config.yaml
d_model: 256
head_dim: 128
d_mlp: 1024
norm_place: "pre"
norm_eps: 1e-05
positions: "rope"
rope_fraction: 0.5
init: "normal"
lr: 0.00181
warmup_steps: 383
final_lr_fraction: 0.0
doc_mask: true
train_tokens: 779800000
Each number is 500 + 40 x the weight over the matrix's rms, rounded and kept within 0 to 999. Layers, rows and columns count from 0. Numbers have three digits each.

# down: layer 2 MLP down (transposed), 1024x256, rms 0.0382, rows 473-572, columns 64-127
# up: layer 2 MLP up, 1024x256, rms 0.0629, rows 474-573, columns 64-127
down473:499466544490592467501538550496430539518579559518457539536511530466478493496477490513500517494515530461418473531480509544435538492457460497531463468456533464442502471526437528454496488452521499
up474:439566518398482469447518514467497449530492478493444477540508464527643464530461489474453554544503573464503480464544480500497450457473443471509435559444439503522459486519530487567516560492493457
down474:524523581503531444495507501481488476468572517508521506434532531553501493519518438445481513531514493557495483435477480504529509466433494530435549513561460508559528552614546563449495540450491476
up475:528484471503551450585511547493538465573554477532566525426528494488475468485501498471476491507502471523544469498498533491536503541493495566491492527455499475581483612462504526503476425566518477
down475:492470485547490524476482511462469551471506456587404460484493548529484496531531505474464539435531492498482545475520477537464468485574482506494594511435430492448516447551500511520462471549507460
up476:514494489432395512491494535501486564546534514403532531502454511515544495474521480504461455432472489511551481441511475486493532523488389456484469559474532518491490535561537498483505526552518480
down476:485452465519504556481475538518510472511525487507485573566473509485491465566424469525553529523474464466522549509541482519445493459534530524501579403458461514467564515501508543532553492520508446
up477:503441546541520530485603482563437480458517456483508454423461471500526499482560532478474484468508456534465517519503509515551477486478490517561482442483524515500529521474543473516533463537422607
down477:493503542533454518509531557537508530506546548557479486520396518452461520511476516488486455492491500532481453537536516517546468507506464480562563537576486487513537515565503530560553450487589484
up478:581478578520502506505540452502443503506514477559429500473494524456524556459540495442554494508511498499488497482484501510470477491477509517475411495519467479501494453398568508456484518514512567
down478:481500441517440507506572486506565465450492486523560601537460388482472595474530450493501499492488582449503502478509536535575450541545511503584480562552442521494517484477453516547489476492529469
up479:508516425511497529546483517501601496543478489564595574484482505536530530506544543508497415525501513556572622449508489566565530426500579528440529567444454517542458464539509532507520538485470514
down479:499565512571502495425428507492523527461546539511504499542465480499561486549504483467506560445475516520465428406549424515465511495487478480484548473442523433423522451522506479549520476474409504
up480:478430496463503468445499553524564483465508499442517456556553556491489473437438518454517473466416489485475458509552468552543430496561514532523480467473458441550495412537531503486536513444544519
down480:525470546556545502526525500531461462483496473480565447549482495503452441520526447451564437500514501508495482530460532487525460545556502491569477543451521439462531532495469535464534534491497509
up481:518519554503467488481536562513512482574414499521433432509479481483549503495469496528487414459508459512486487521527567446417467523514434462504459441544500439569581492572497456546536515587488457
down481:608465464551474448463472505485486540454533484519512513437571535561496609592589443531532500551500485508550535418524478491485473506487499547464462469493476467563459438461532402422490491528505498
up482:602501620474433465522500449575437465533445505527438514579496531495514495468489600475552540538493413485510516473500505476538503490465496490501591476520572438493510512465473426462479525574540448
down482:451413412575470454483458598470558524456513472496486513567507499503513437515547522554497447484585568516563507501563455557493508471517475482511452516495496477518486506507480490502469493478503412
up483:432512552439504522493467556485546485585470469510462495496490512437438480484596468478462560554497476495465515491534468536504475490492468466479453518471465489524490547438533497434511446480547460
down483:466468495513491480461521547522502524496509517509472550470498534492519526468448441493531485545548477532566456546494485492495463518534496549436483495510473434584515488523571519525502511503491473
up484:526490452472508508519526523460487486486503578548489528521496516521422505589416549412433503497485523534468556486529467531489511510486516507494464563572523488565458429480457519462487470543505503
down484:562469520534461496474516432499479552556513527512529508495488567483487467539561453539557519461505485480480476536472456452487516529539499497530574424550494560465462615498590528537509499451563529
up485:483494547451497477543535466469471477520388456499537460503524517471474498555555532497546489476481516550501514434472496430545566479513586562509469476507475443494479527503538533479482497470522531
down485:530582490500478500512564476569510526529466458542481527499495424514553487531529447510509469461550496570381527454560553526533576456519521531515482597480543436542488492477528511519491508516412482
up486:482523531561502460518498529414501516469498437500450482492516485503485447520485434457464470460452472499504501518479445488491514462478487571508437554450522520522490477533496435570569487471510536
down486:528500595502511516489474515490492491508520551494478525548456426471515503497497477527581513518514515477530483597449505530587486532505517533446524496497481501529543482517506529529488458484532482
up487:525514487489510528519515510518433487569484474578494435447505432487491554545478484538456472566529522446516535514545476516486482485487560506491481461472535500564494488499463488497466428531510479
down487:527479522489470456558435599464513508532499409451514545517501470513499447554464494441581530444559496549516440519521540499469460474508479492487540490658474507450508535445452498467538496465519503
up488:479513516542453483477527554509570504536516481506519564500485539535470442513516474495526536540459461515447470511537469539550509497557511552514522456476482508533507425533503480512499546506479513
down488:520464482483545515509539527495520523524594508506489549447493497429516457438503518470528486496489419519531462531447507511440447520391494489522531526481556474517480527470462507560449518498580492
up489:449505515530511499477522470399508453589509483440543493529536510488501533501560561450472455518508522484515517457546494519430524455558492461425503504467499567477529489564563526499568464533545437
down489:499490504443501510568471503479487491474509467539482577433459411485467524518490490466538467509530484507523534450416474486480480498579438565531487497441499426486515548448539433566502395496533543
up490:508555455513576574444530464440438503491416513524479548498540532516502532435463468487535526485493498459526515435536530536523483491537466524519479552510486424503487468434499454548547523542501507
down490:522475587506468533454518515459480484493527501514397488481437497452443493479506529471504594519597480541483523521515415418552533481545476577434535504444504519516495509456539498495466551530550454
up491:508477442447469496505462404538550459461440477578525510546561557507541521457570508476454459504512410529522485425480452472457483473458479522454468399516408535495476570517491458511463475518424427
down491:509526538606551509468585534474486506489494547450466517514494544468463462532466545532532444492537500532504565540415445432479500517465483534553517507514482511488464486561493525521486497536440517
up492:517450427501528477502465505439534493536410514513559536487478453481498580490538429564517489419451509501495449496537443538443483507542491483447437480567484589517433501601524540474514444542505547
down492:479473472515522547487544525543528439480523509470461553439498475467514474544572476571371513531540499533478565544544519518494475491503609539524590475532465516532462552505531474465491528505514491
up493:436495406519472561533497461466590408497419512559508472460506550519507578473489461471439507523489438503504548547559529518526484478481491524476531467422445485437554505488545517472440524492504543
down493:555459493504475445495529537486421480507538519500492525543496584485498461456515480495454558468552452456508530481559450557480540478543392481520519467438452479493488503465478449536538392525569494
up494:556473448528495515519534534531472466506447549441489488551529426478522519449461545522516542480556475479547457505538442523522522495566521523457436462440484537583505531540565514464522516499452532
down494:576501474537470518467538566558546587497523447467449484540542468485490543536454601529535498550504480488498507492513515531556544516497547491481500511545528517497455556483512430510542462509369514
up495:490528533444551542498501434493504505549443481506460497435509579444568496462436496561488480594435518571490479504522441513464482461503543492476527459526551520476392559468477414449435480480441632
down495:546533458422607533482499512535501497556487446409507440522442544466427471498433540463507587440515479467490491484518460504447450488470470516504467495458516491434536517436529458487470482561595508
up496:574510561443444572492534478521554493454510531559505545534460479471450595550554478482482458523507453458562456542497477553564435515536496539542533526503524467538512560493485547524517484462513440
down496:438536511541495555438478481504568482510467519487439478507537417454495563565481519494563478536538511462461436439445510521518457573487477566497483448510558482470522444483528454523479497465487469
up497:455504480524423451520523509514507580505518514543460568491460414469527445488531497557456481583469507540486526541500522430467478441532485453478438519513506468439584487492452453464534546493527552
down497:458536535496485538506499450542505543465492434532490517534518540554512536505509508466487554496495530532530532494543501489493535516408418543491541466511545531517474591517434498537446434427466496
up498:504449471497540492524505492478533543584493516459498501481445561532506491570500540478495543466526478640490482555489536486442554459534512519487546545489522513548474405496449433469473477479528519
down498:574551465449520461458486504513453494464503420476561494489482486536515440478514506580471516515519488474523502563428540487558497499481525428554529552443573477478571479528451512516486461514416484
up499:498547509441500504501507454554491447536518553459533545478517520459466535491569522475500486488484518479502504515547510445471493482497472453491474433512469502483522502510502549463421498478451476
down499:508442473498553470536467502517521448496507528483485528536491493462485469528468512455568475528582544490528522460547460487493494437478493519497435502529486479469449544511552499534448536569523482
up500:477518473495545490554550517527455470520538505476527446462487483547456528522461528460470493557538508553570453487571455598441479504540491556527525523587459424489469506523505545465448461596520492
down500:518518504487478441470479531480481499399505511503495433512502497515508471554504542481455498575575440478404496518499469514551484527525467482524546539542547549439454547511527476458418480482488479
up501:537510472489511489540497469446516515489435509540549519508542506466507492502533551424593450569512488529488536456494490550532493553479454537448555502528498505495442515524516550454502515503513505
down501:415495581481516445456526544511493523491529472508570515501469460530492558464534466503549467448494547510480511563528467530512482484527520513435470517528496473527537455491450473471516503478474440
up502:514461483499416441509496500523515567496515486549502464575486555454477486518414475473532498509518395459518476462518510550498472500540440538473465455548494493556451560499460498474564431502553468
down502:558522469489499528493528528536524468442441460563498508511510494464475529491522480491513524495484537487571561507463529505556485514484472518589505497473512419471497475431447466535476476503410483
up503:521520511490524510457570460463561522557502469459471440431475473511489492499453554514543501460520550489540473423513530503537527473529593565529533464557484491492447475521488584563487537467462570
down503:501530491509509527456526500530582398549532521417438535472568497384494541490478514461483470524553560522599501505473545433464450545511545543532493553475594474511480506527576465466497517537423498
up504:505473419524593471486516505400547515557513562539476568530454474464516549530445521587487538534445496543465501554520531573457401567491504565535573582461483506489470520516567580526563499500534528
down504:538528470460487527537537541534511514469479481451525430473448478538465464430475480440468512440537532423454499458481469454475551510474480430474471522559506520435577495493585519477465432495464494
up505:482543518508527513532513496454425524517523473495594493527496504425437468427522505440508409487505457521445492516532441561454476523450533460476535498462450414494522507473486481624518486451545497
down505:519511540492495499534467476551506492571516495503548450463556549567420526564499548463493460518496469512463520453451570529559523423510429507438533538521404505545471483502534404536541516530510512
up506:449458494493458483513525542525478504504480542505530565518473543501516498447440416512557474503478525495520540498538523467503544504478548485502528499521477470509487482518542508561504458550441550
down506:487455582560465509458517483502522508511481523512517524561493532597462489547487546471492489571477413512478545501505526526457491428451491450483497472528524514502489512481535493473488476518464500
up507:508549452537448457540498533498479574437493632473502495527439479509511541490523414492455554463484523512517515436432522537510502491458497453459478453626514521422493505467456521481522492536514489
down507:550484562537506437472548492521616557527480510499489517469558537534489530574444544502517481559488524506482509513458516438457504491507592545486482497559492477479474417522520506524529463523478531
up508:385541547503462458522483498528509487484502521570493573510460438428427614595549439493491490515413472444502529465482477464423534482453558437481579442498459469536429481483524514554551457469405461
down508:544535454501500571544528527503509445430471514550499502484480422465462451463452515526517510538535494501496523513435463516462528465469474442511502520513566499475518513425467543504462496476544504
up509:595525423568473483558511482477492544527482498510494497563453450467574450556480462487560513525356506502501485550491578426500475509461499422464545485552531476379500450505541491483498486481511557
down509:470564456503543570511512427498556431513567535475525398548456542539625489477470506473454578431511547498448462485470455544482500507497485463483465472497509499528509529499472503495545552471523552
up510:447519503530444544519429474481511525560492523534501520538489462470550537501457469520502585533483423529506439553519508446599455487487488495482460496501483497531496504529470536588460394445472544
down510:459529454534529520454585490497458460445506482490535529547498544457498533495540513469454449510496571473442542501470483502554526510509487510481440542474460516455449542530484656557516415517497493
up511:491569529479592523546515515568507515566468478544485476472538519473619466449497442434526494554486489487525431477523533531490462452463538494523523521502529524607495474512528398542458531610510477
down511:490553471571430446494491495462526519528459479468524546463473489492506488419466542525498542479488569558512520454540479502478435541495540429540480483464529510512474459544454528500535555484530467
up512:528477620456554505550529563518527494489606524500478492447571536451534477552415477490499435475550501459465475511556594443427502483439456454558502510507548521476508447540524516503531505466543490
down512:480526428522481497537507465555477449494467441481558517540499446495432536472525484514496473457477528491520496537577467501446534523567483533463512491520474488543467527487530553480502460470476467
up513:539538453438447517577501458524498451446479532458490515494479472423517428574500495473508520420525565574423495545470468476545509540538535417493544472485509424575478510455455434483506445528486544
down513:507505533515538480486495523475514539510524553397467518561494518546441462499453536486505538521518472435458616565389466480479478449496403530544518461568527480529504474518498437499498520434486506
up514:511519477538456538534455466429529523558455489478569498572468492494515465581497485460484458556488517474510521444518504481584458519537490489510600446448396445534510445478493524472571505505574506
down514:540484368508407460453500513473572501528524549501546489472514530502478500458526585532470443498532510511458421489516557511517520540445478436486512508492451514562502492485491451450516407431543456
up515:482522457442496513445498565460500532500495480487494449515548484461415472490473508478472497488538497508464505422543493492431452565410518500538536549476465490476498408520525460502502410548603472
down515:493573513481486485474493442468480563507496557502530473500496495508506476417547505544513439505472515442533461459488545479529495570463501519506477509425463481456485515503494502518563494481587487
up516:523508503467461470505522488490507473539541559513499573543515476448504514557558503467486461460593474559519556507561500542532495489499488476430541478475426497520532560555465505489524486490528516
down516:526491519467488429512480527510481449488521530535508542495517459537463538443515524401524499472545558407507480471528466477467490522471506530500517452502493471490501485517487552479522452490470453
up517:452498507516527501519510571551501434520530501505481601493484564458445498520471482483538471464520492526512551489544457489483489499495550408483520499493489520500537522521536412524491575489542437
down517:484485498473468495510536511448583509557458525531469444440498566505525494501527471492483500493485446497536482570508524481537458475491393529534521562481516454479477450599477472475591461466496449
up518:451460542507542551505473472467496495529547463496560446498522472499399461473489490521521478408462464520497529550485483499476531545473496464553539505573416495472482505505460480419603443571521515
down518:525445497505420548538455521551496548579490547452516559547527498512486432551476518554534378540525435566518435550476585542420537553621513522541479504478491496602471532496460489514461536498520500
up519:519533487430461502551504487470499436480474533482442487497487518511468463523503566456510579518549513496524459552492521474506521483504455608515501508530508501525504513550543555546543541492491469
down519:471531537461526544509571460474578505504530484497494538508501505476520568469524500521403553464444519571492497423551503591564500458502568447541482477552498534546445501509426519426535559494482433
up520:476489546448517490454618536521434555467474538485488487517486476556546514485514521522519465540473530507517435558524512501493526596543511508557521490541477478549509495473485465562455479545501524
down520:499463401474542491528425469456448566546496581510447436537535508513536453541528577477568461485524456571513565490504472486539500421450504520442502549462498548538422543508457547516492560501550503
up521:490489511546529474478509523504484464506522489474508580482453521535537625478561506464512430476506539570461549485504520474508413459451477462519511527506410394537509487512532515508529508553508486
down521:512530499481502538509541541513497477509494520453474478446558404457538457493514511474522435516496507454509439473411459534541495502539543516469557435545521464486529490510481525540520559515516452
up522:548539540540462468476493491504462451518476619556542522404457552468457556508493515438504475517463536453533504581478471515501475490493443515426514433551468530480497539529495489487579487443439488
down522:449442469425504446527489461466546522438508561479493527529560457468506455471555488496516490514462505531477500499454470501498463429510502538460473458449509553422479519576533556476491473471477473
up523:517538539540479458491473507485509495537439497479424471486544471437426538534507560521546472496476489511519483508530506481466489499441503492524586539486455420480466521521549461478507471513468450
down523:475590480452501536519547486503490616510484505482486534533525599479522460527486516527502479505557470450530452460560547481540467487519445480436423517431538418524526555461468501413496518412494488
up524:519500541456459497538551495496481506455484407490514563500558485540550549492554452452471519494468492465532476535500488486580464548463398485565536522535496504510470522499530470474559463483508500
down524:525458603493560468528462430511462461585531462540478487510501476459516544494545482519518522499496521514588459509501536496509494448478482439525494470467518524488505475474590440546490466517492524
up525:528527487398492509499480514473489524480513486577510512483552534585498491487487477451519522423491476513492464546511465458526511557475456462539578492437544458490536473516556473486484566520525506
down525:503483515515520471469515451449560480492509455537530512515478559543508540509494565485480494530478481504467485552559441502478516517553448473490457472460507497516515440498530506522435524449488514
up526:476520488566493510553477516513512489528507521555509508508426514401474563485485503551525421518514490462490485527520486573459479468498456524502416498544491485439494487553463473447485434439525457
down526:513482492419485508462514494469536511429469513489566553381563529514523505534553525464480478503486504509469515490469497465562506477527508481528475489492507463512553510459493538550550559490565515
up527:521456460527530535461529556508467420450542532518456505560508516476561513535484528519545529494490474485553514420530533498567504503453444462442426514509494458500593485549539559498474463514415484
down527:508452468484474452520499452502459477511442528424496514411505528505505519532474478505530523469500507536541455437525491460438540466494462410528468506496484462512515500478504500475486514514518489
up528:474533519452444457459494531492415482506527480490442547514534454480459488548506517487486537534483497462532529507531477513486486555509445548590493504495455520449485581583495521573492513452548559
down528:498589505575492518545503487513492546409475456489556534451508480480505459461493435551456495471487531599519483521495512538434531507481474471551517527551458498440500550514466502620463533467562555
up529:527531468500477451427456527465489484451482456522502496492547447535522483491513457563520480473470451535531479453486499543460436486478423536428404445522475466431446478469502498526526499442541438
down529:535461528452483521511498568509481492516485527487502513520580536480473498527495497455509452533479486495492490521542549505513406524477487548548518503493529557466504511540456537541469499570506456
up530:536524539497485555427538524474526489447559565371499496508546521496528449479502479487468454430449474493497514444517530549487446431504511475518517520480451495530554519463446425458446518512529576
down530:466528509491490455522441461563521447474514577477558530485524535516455564430540512497548464455458510446476589434525499509496481469477529415517506498474458459574501495410489530420467484558533479
up531:468528458488438556560507494514545496507547555526532474469467568552449506569480518417546477553510447494523480450493533504431436513463526541535541442549529525510550487436555571497545502474495460
down531:546485501506497481504524559541516448558494517494442573512474546459506495482548517539450478525462534453513557535470447426498488473515459512504465596541550501489451511525505538519475454542486492
up532:485450457511462540526468557526437479467430502514405489485492567473582496449473485468490486483468496536424481481468474512521450424422455543510556504407533580454502536564492559478499543537499525
down532:520485408510450518464526451481485449520434502484545513488547540510482563461497515499484457506505515477563474455532520417468485492523511512479476552519539442417529572500566527567435514466442518
up533:514508491406465449494539601500470542515540510528412538420458468569474567483446473454508463543547453520511510477509495541531468525527543487557490577586480455480489511529511456521513497538443506
down533:483540528412497478514565520500456489425541552517465501491553432513460536522508493406506533457536550541447458506488485480554509459447532457532477503514463480458487553534410545469489568505565605
up534:477561475528531501512437593432541432524543480476527546471554490518428485610539522521476503565488455523499540534525407524512464476441545509502576468478517516434548565510483573447455494475498454
down534:499515501479500470388579537463493462499503549444489447475422494487477572436562478506523598468555485524472511449483503500533528527424543496493527501533539561471515492481542435541504473513539488
up535:530531564513414457532462500493460481531478523564419557536429470441525542553529499493452504477426483518442517522522488460431490493501499471553507514491450489554503478494525477559517449404476514
down535:508567501479467455487523504475550472525496484500381496429414439497552556488538476479414460537538429525470593545450518496488481500548478485532518483468496509443501471516434536509513574508502446
up536:445568511537546482557468506540482567549529485576425533496510465432559510535468440515548526515519514524505528530542571460453445434558527478503437506443501457461432508518596512531455487438564508
down536:485464410502429433438552515531480533526522507491528433452512509468508459480423582589508526547531526495450496475524576431500529475464570471434544563515507525467484493513528474488510463410564500
up537:514485478504473535459520473484470404476473514596482440514454530463458519545512412498451539506533491476542427486489447527476490495508484443502509541412501441478472582488519521547518471533515479
down537:524513526475524509464463560472630540540492472511522534491519504481499493496498454486495445469494548478578544480483501567508451515502432487532503513544490468458516469441390442465511472523589500
up538:538442463517535486492488543501488489516511610545529445475550542427537480480415485445507538543556493451494527452536529521503493445475550478569517510527441484462543460509534498522620484535447515
down538:461529537457479442552510520474484494519574525477472523551498480527451466532513517437428485471493431490484477490557488442452502521508482562502475500474424559459482409558524452513543561518552438
up539:531438429517496531520463501460534503503484571550561505537481405558555586486487555520470526500441523499522538484513480473498445518493442548470537477438503506416515556435520508582501470484486586
down539:465544573567520479472572476504538517568519450533503525546437517493571547536532551466437463564480537421491518469505385485487523554485509509494557469487508436468389427497493513491481470510480478
up540:521446473425491503464480472511439470502510509487547511522462504428523491373461413449495516462422488506487458461505544516477502472492537510466520497489468470484475423582535469496498521510441488
down540:507458539558520486498404527589448485501554476485530506482562507501590497463441465482495486513495573520508475534466462503427537503542534462482476489430488464467436507430539541466446547520541563
up541:535546469406412476480503452473488500512457571444491543454473484490500532525509496496492545560560530458504510467569517545566483553559473547546487517514510504428535443562462500403490520496527549
down541:511521516527545503476513519457422498467540501504479541504514512525532449473523516489543587475488484423475517582540460594458512449458501535453474532494490486494506461496433576543560473545451479
up542:487524475519498521567497487495569527479521550541440528466521456487590465432516524496512467524465471447519433436491534494504440472440459491536555442429459480576571582536520465572488503449489527
down542:485524451564515479545487583478406500546499519515511470539525466449470463488459477524508497442493485464482510505548499542504546496526478577579504443469520536490561525562508519624496520507519496
up543:536509547504466497504570508476440530463434559447486488419448476413470465487518457469521521541520390485505517454469565551494520538529545503515573476572447544548524498549502490542502433509481532
down543:460486518580526500551451444460587515453559461429541508489549466502539564480436481544546524548436482475472572492500370553530483460473434532479479445514495473448435499529579537478511466472572453
up544:406518565497484501527461567447486497501437537575499480487529517494399513462492474482466465584453525564444527525527464484520557459508555447484463549497526449534502559523483577458492487515549501
down544:555471484466466463414557475435561522449463454506507526488510477529462517563540451454582549500456468487529479488481475537540476491500487505468495488550540563457484432461530486539491475471538529
up545:447527504535472468511434479464508468515479511510525505559538576449558505561478536467511548499549460502468504535536549488551490546508543448524528403519456488529445529523456480575546475561559409
down545:375471495567518521483484488526511536509444516508477469529515592447522461540471595515493546472512412550476496555447486552459492477487508439547526465466544475356538472464486470519579442551517477
up546:491596546535509542515389502507563472464445527543553528499510537484517498543567540524470510505460461506499526537528525544465502483512486454494456568508519467530468416551570472466582515475518513
down546:516503513486544444548499459535562513552582508530477566482465497477463472441503501480584451458480475570495471464467572402457477483539442534517532510430454520515438525482534488472508437467588525
up547:496465500462569522558496502432558535449502477551531599530555570519562520493507448536514519463492461512504492549473554506522483434449463444554471559527486510502437557486539560564486492505478469
down547:461414508497483449554449458442548512514514408499464487534548543502484519507468513528525564454524491552498544573401428476462456432503488486481472534424484442469497508481518497564523465512532478
up548:487452488388479472517514485407583466483508538475505407453443415551465529524529520480466470544476484497459467399503504516512487490494529559512433417459522467427589431529510467443488534523454480
down548:459510524584518426439557463491508483473554544519526554476477537422532523464448515484507527494494554535463494532481465554496499498450451457522480493515526514551456455523473513503501431473435437
up549:456524496527520591487504463427511541545495442556477473500456452441520495575458518519486476537443504502508491551510506509453548483499547510499428518508502493490568532473563485450477486505553527
down549:526494448537473463489497519485452460479546479527518449524478479461441360526503522488476558507558471428475508459521482432543479416531494558524498461498509556488472466501483449479444462512473517
up550:426563462526522481513469518435593514443500526528527565452422527535437513457572483502471419587464542531511459589443462473502469457454499493436476430558478446471522519453529518424506513455550547
down550:578546463487535454477433505566496509519530492501516457509520531514539533470536482480509398553438466513457527484574444487441472514410537461530527516404439514536475478459482507454459511481559466
up551:481538518504571465470511538507574509467517442462508430531495446621560490428528512503498487422465506538533496482490457506514516480521486498509461532594537569502452534577503547418468416513534502
down551:500523505520459494535498462514532513520541477490515590478507514464564458480549468475492518458498514422476519499513496553507483486485511596435563550450531456556496484530534444475522521455604486
up552:446566567489463428570491527525411537476471438546559532478519470519576531499482487512496500455540452553459437477477458426521549490421546504586540517463480482512466453512420484568473481488504583
down552:530541481506528486552499514476455479509486527513449489562553403504508534549513518527548501475493508549466452481618485502531572505580521551453576507538427484477443500584539518481546493425473529
up553:508471508433465531530535483484461529526549532512545451547454520475488529482573508542496467564499538525546475485489526469482484484527559497519550530562493494448555480485529504422503502516537443
down553:495504522534538485528466478518553442490509475479496503540568451433437493514492509478543545520523544434526580496465537514539476529455517526484488530515498462481444416487544533514475412481557506
up554:483534474537474540564604456551417464558527509496511466451547445546546485503503529445478450431490472578456485498538463489518453542518450470532571438579474534491445516478494504522535455437517533
down554:488463489618531533509554436549434503453535537442453492437509536452537484461449576469513518447487472500434521519494501534516507515489502452531475505458500492490515516427560553514473485529524474
up555:561524511512493454517565520510480524493456545520504449443505466507490489537457579474530494551530525495492536511486490478458572476473504565571461468403504511450520445496469486488497437481464556
down555:508506571536530533608447509500460439501540497534580526499501486565521542589482490455451506516484512385465495540529565573518500479523509441517504461524479597506517538493532558543487491563500534
up556:526499506523412419509497500451495500563521507530472504517501474533490472540481538487526555504514501472449522535494501535546487526529508516523484572534442432487480484485516503500458464520523489
down556:591464476565457512461501516503507522419547539513577527532510465490468513422508471514444462517595623523525483486509492545538494552517468433584495518458585460530456508578553486507518512521535548
up557:472588533415441462551577472598571451552533517446502472446447559500481494507490534483514526503508570591539571520478519523509482511490533588561485501527582525510483509453478490526543522453541519
down557:523534541444539494520431535525529496431483478441509500427511474507475484566525508461482540431544477534548487482509482519493496479465522524542434511412498420589534476506414465473503508556552519
up558:491493563475462511498473536497510466508457555544499454512449429468473530564478508467512581437470488480536493552484540408575488525528518523524513567553516435504453537529486485483455501519512519
down558:516516508532466473520463425534524505528517507445531485523477530525490498526433501423449424552507519491461590469493469565407487484487531614485443461468521441485460556571501510572468399458481468
up559:544520549547499519537465498480542498494492545585481407455533535471503521494508473468500500457519524574569522536467520535502492551502495495501468461510463499541542530472493466511461487507510500
down559:516492438465551521496489475521429533491553509471465492478483501458484516447469551565527522522553492467480515541430420498434558495517485508522465549544552497402506444508481484530464569536502597
up560:497534474532561498521457507529501465455494543484569497437477488571489564425424610486443502479519495499545459481491500479507488429496547470485507485488540524529503523490633523540462447539522549
down560:612458539480528506502485528545564520534549569517455538514503471434476454485482507537531463500537593484518459486424509508482522568520592537459474490542456504473529457473496498517489544562502587
up561:541509485500410517500474606504537471483540520475596511474514523460470534490518544446592459526448493507435446549479526496497461483437536501522461544483522564421464499475465521469510449510539443
down561:445485559464498553528612451454457532534462487507509435429516457481464464488513499512459525475581551532491576473471561459446452568470495531550531469532498462545540550473429508567475524469514468
up562:501461460429522477538511446484456459557512528518470464534492452468415456558468468442456539428517465487519508442550505573568508482532484537504528441482430529523480518507434512520525540539492499
down562:523486470539483550491440511487416557527456486518555521460488506484530536546469521440443466464517548554455449479550494477493489461517525495462476546446491513503519514512491522545468434420531468
up563:462577448506483521517471497469489481469503519476484480525527561496540543508528565489467451511552509499449478457531559465560471467535440542457498451569458558496488526463473416453493481557467459
down563:470479526406468437480479522389470547502483448508512567511487536426491465480497475473507449550453440500447557516442493517524482436484529429501472503530488496492606482450530533458429532516503511
up564:568449511485461459618536449495538521522484477504467625499529495506496532481503437440485534461503482462506512403500445529521460567485547563520504482508525517449435541495548526511535463534577472
down564:438520499511485412543450450437439466529513463584480551432532467517528478509505493469520469502520552542475519491519535502536465523499485530410365482466529474543507506480530549531550485426509483
up565:469482476458540447537466578415554524509497466469545502530470505533471515531514445525467459525447445563493514424477530515509502465467399434570507476508530427437482546542530533427546539476564512
down565:437475420514504531464555476504505566525470472485508530516508495445578457470580481594555548441557494522466437528497512515530544590484508512516499547506471569483466490543510506477469504472523520
up566:515520486420481438557480443554507511508443496515488568422470480552550526504530538472508484511463502445527536488514493464492457459439498459461473546537491542501565484547484510477475501497485551
down566:469563492495554512498527486505515520491432546457519457451474518507508520483446410491476519533510555494523507521512541551528494501498526473507408470579486529490549506515507483522489546542555486
up567:545491475508471429453551477507551571526410488497490544524483525414518461481543553523536489481485521483515527473563529535526441538502505502414427471580525570568446462466479533494572446480460527
down567:506526488525456556547475531508564480502522415556540536569448526518504476517521506543494485465453462545557472571492540490506416435460483517572525528464554513484552584503471525467546533509508503
up568:405485478480519530444493529455517456541547488519504544483518489522523560536459444537464473485502483496541473528475432516518492533490472439458468539457470497535512525461535466506493526487485451
down568:478428532439462471496483534530473499470527500543485470494472495508426531436525451478489496479534484487542518561413525533471510538515418496503542512518525476539536473541496470526509458437514487
up569:499525491505575485524506405553523529438460507534534459488514542435506504500415425466527533513502530556511477503500479497511510561448518552464523515552427414564539530547472486508518525491487454
down569:572437525544536458546584506509525413570486473447538532556469526534434442483479536529530519447552485463532532474446459512547503490539478492472504513441522531477526517429423527536525492486506517
up570:450543435479484460522519472527518611524522487450457510418478394495515540516543492538528400435509530470520399485458489491600547466435473535482512546518516573512439491488479512484514490458533483
down570:457548497585462512513508474528474572464480498483512601505556447504511589566504508567522527485446443533480543535552498561542472492524459484506483557547549499524534475505468495421498488446477456
up571:495509442477504502475522520536531509532579512524512495467610501484516458458597500476488511510522503538506527529529467511487438466484446490467414533511528502454512519511468475420515490592579403
down571:497503432468453493471433487513490477435496527523572533459451518570484490470528457442455462534532533465515476490407478572434475547512529529486588452537531479541486477527505524492460459462469491
up572:503524469540540492559568498394540424511512528556437442489523450502472531417520529485452451497533493594463517442520474484458537511577532523529462520536535511474512458538521520497482446524558567
down572:443491550547471475520562509523507456473618490442419440483514517519516469432515468581530483493548484516469526490477398489541577473487451501511458507487477448441569440452440560514512485454514480
up573:492521429534439520523541561478496451536547517517503530507420489449511520496516498531440530492563486421472543501508473547528474489489514520562518451483494434536504424509465472529533481532501517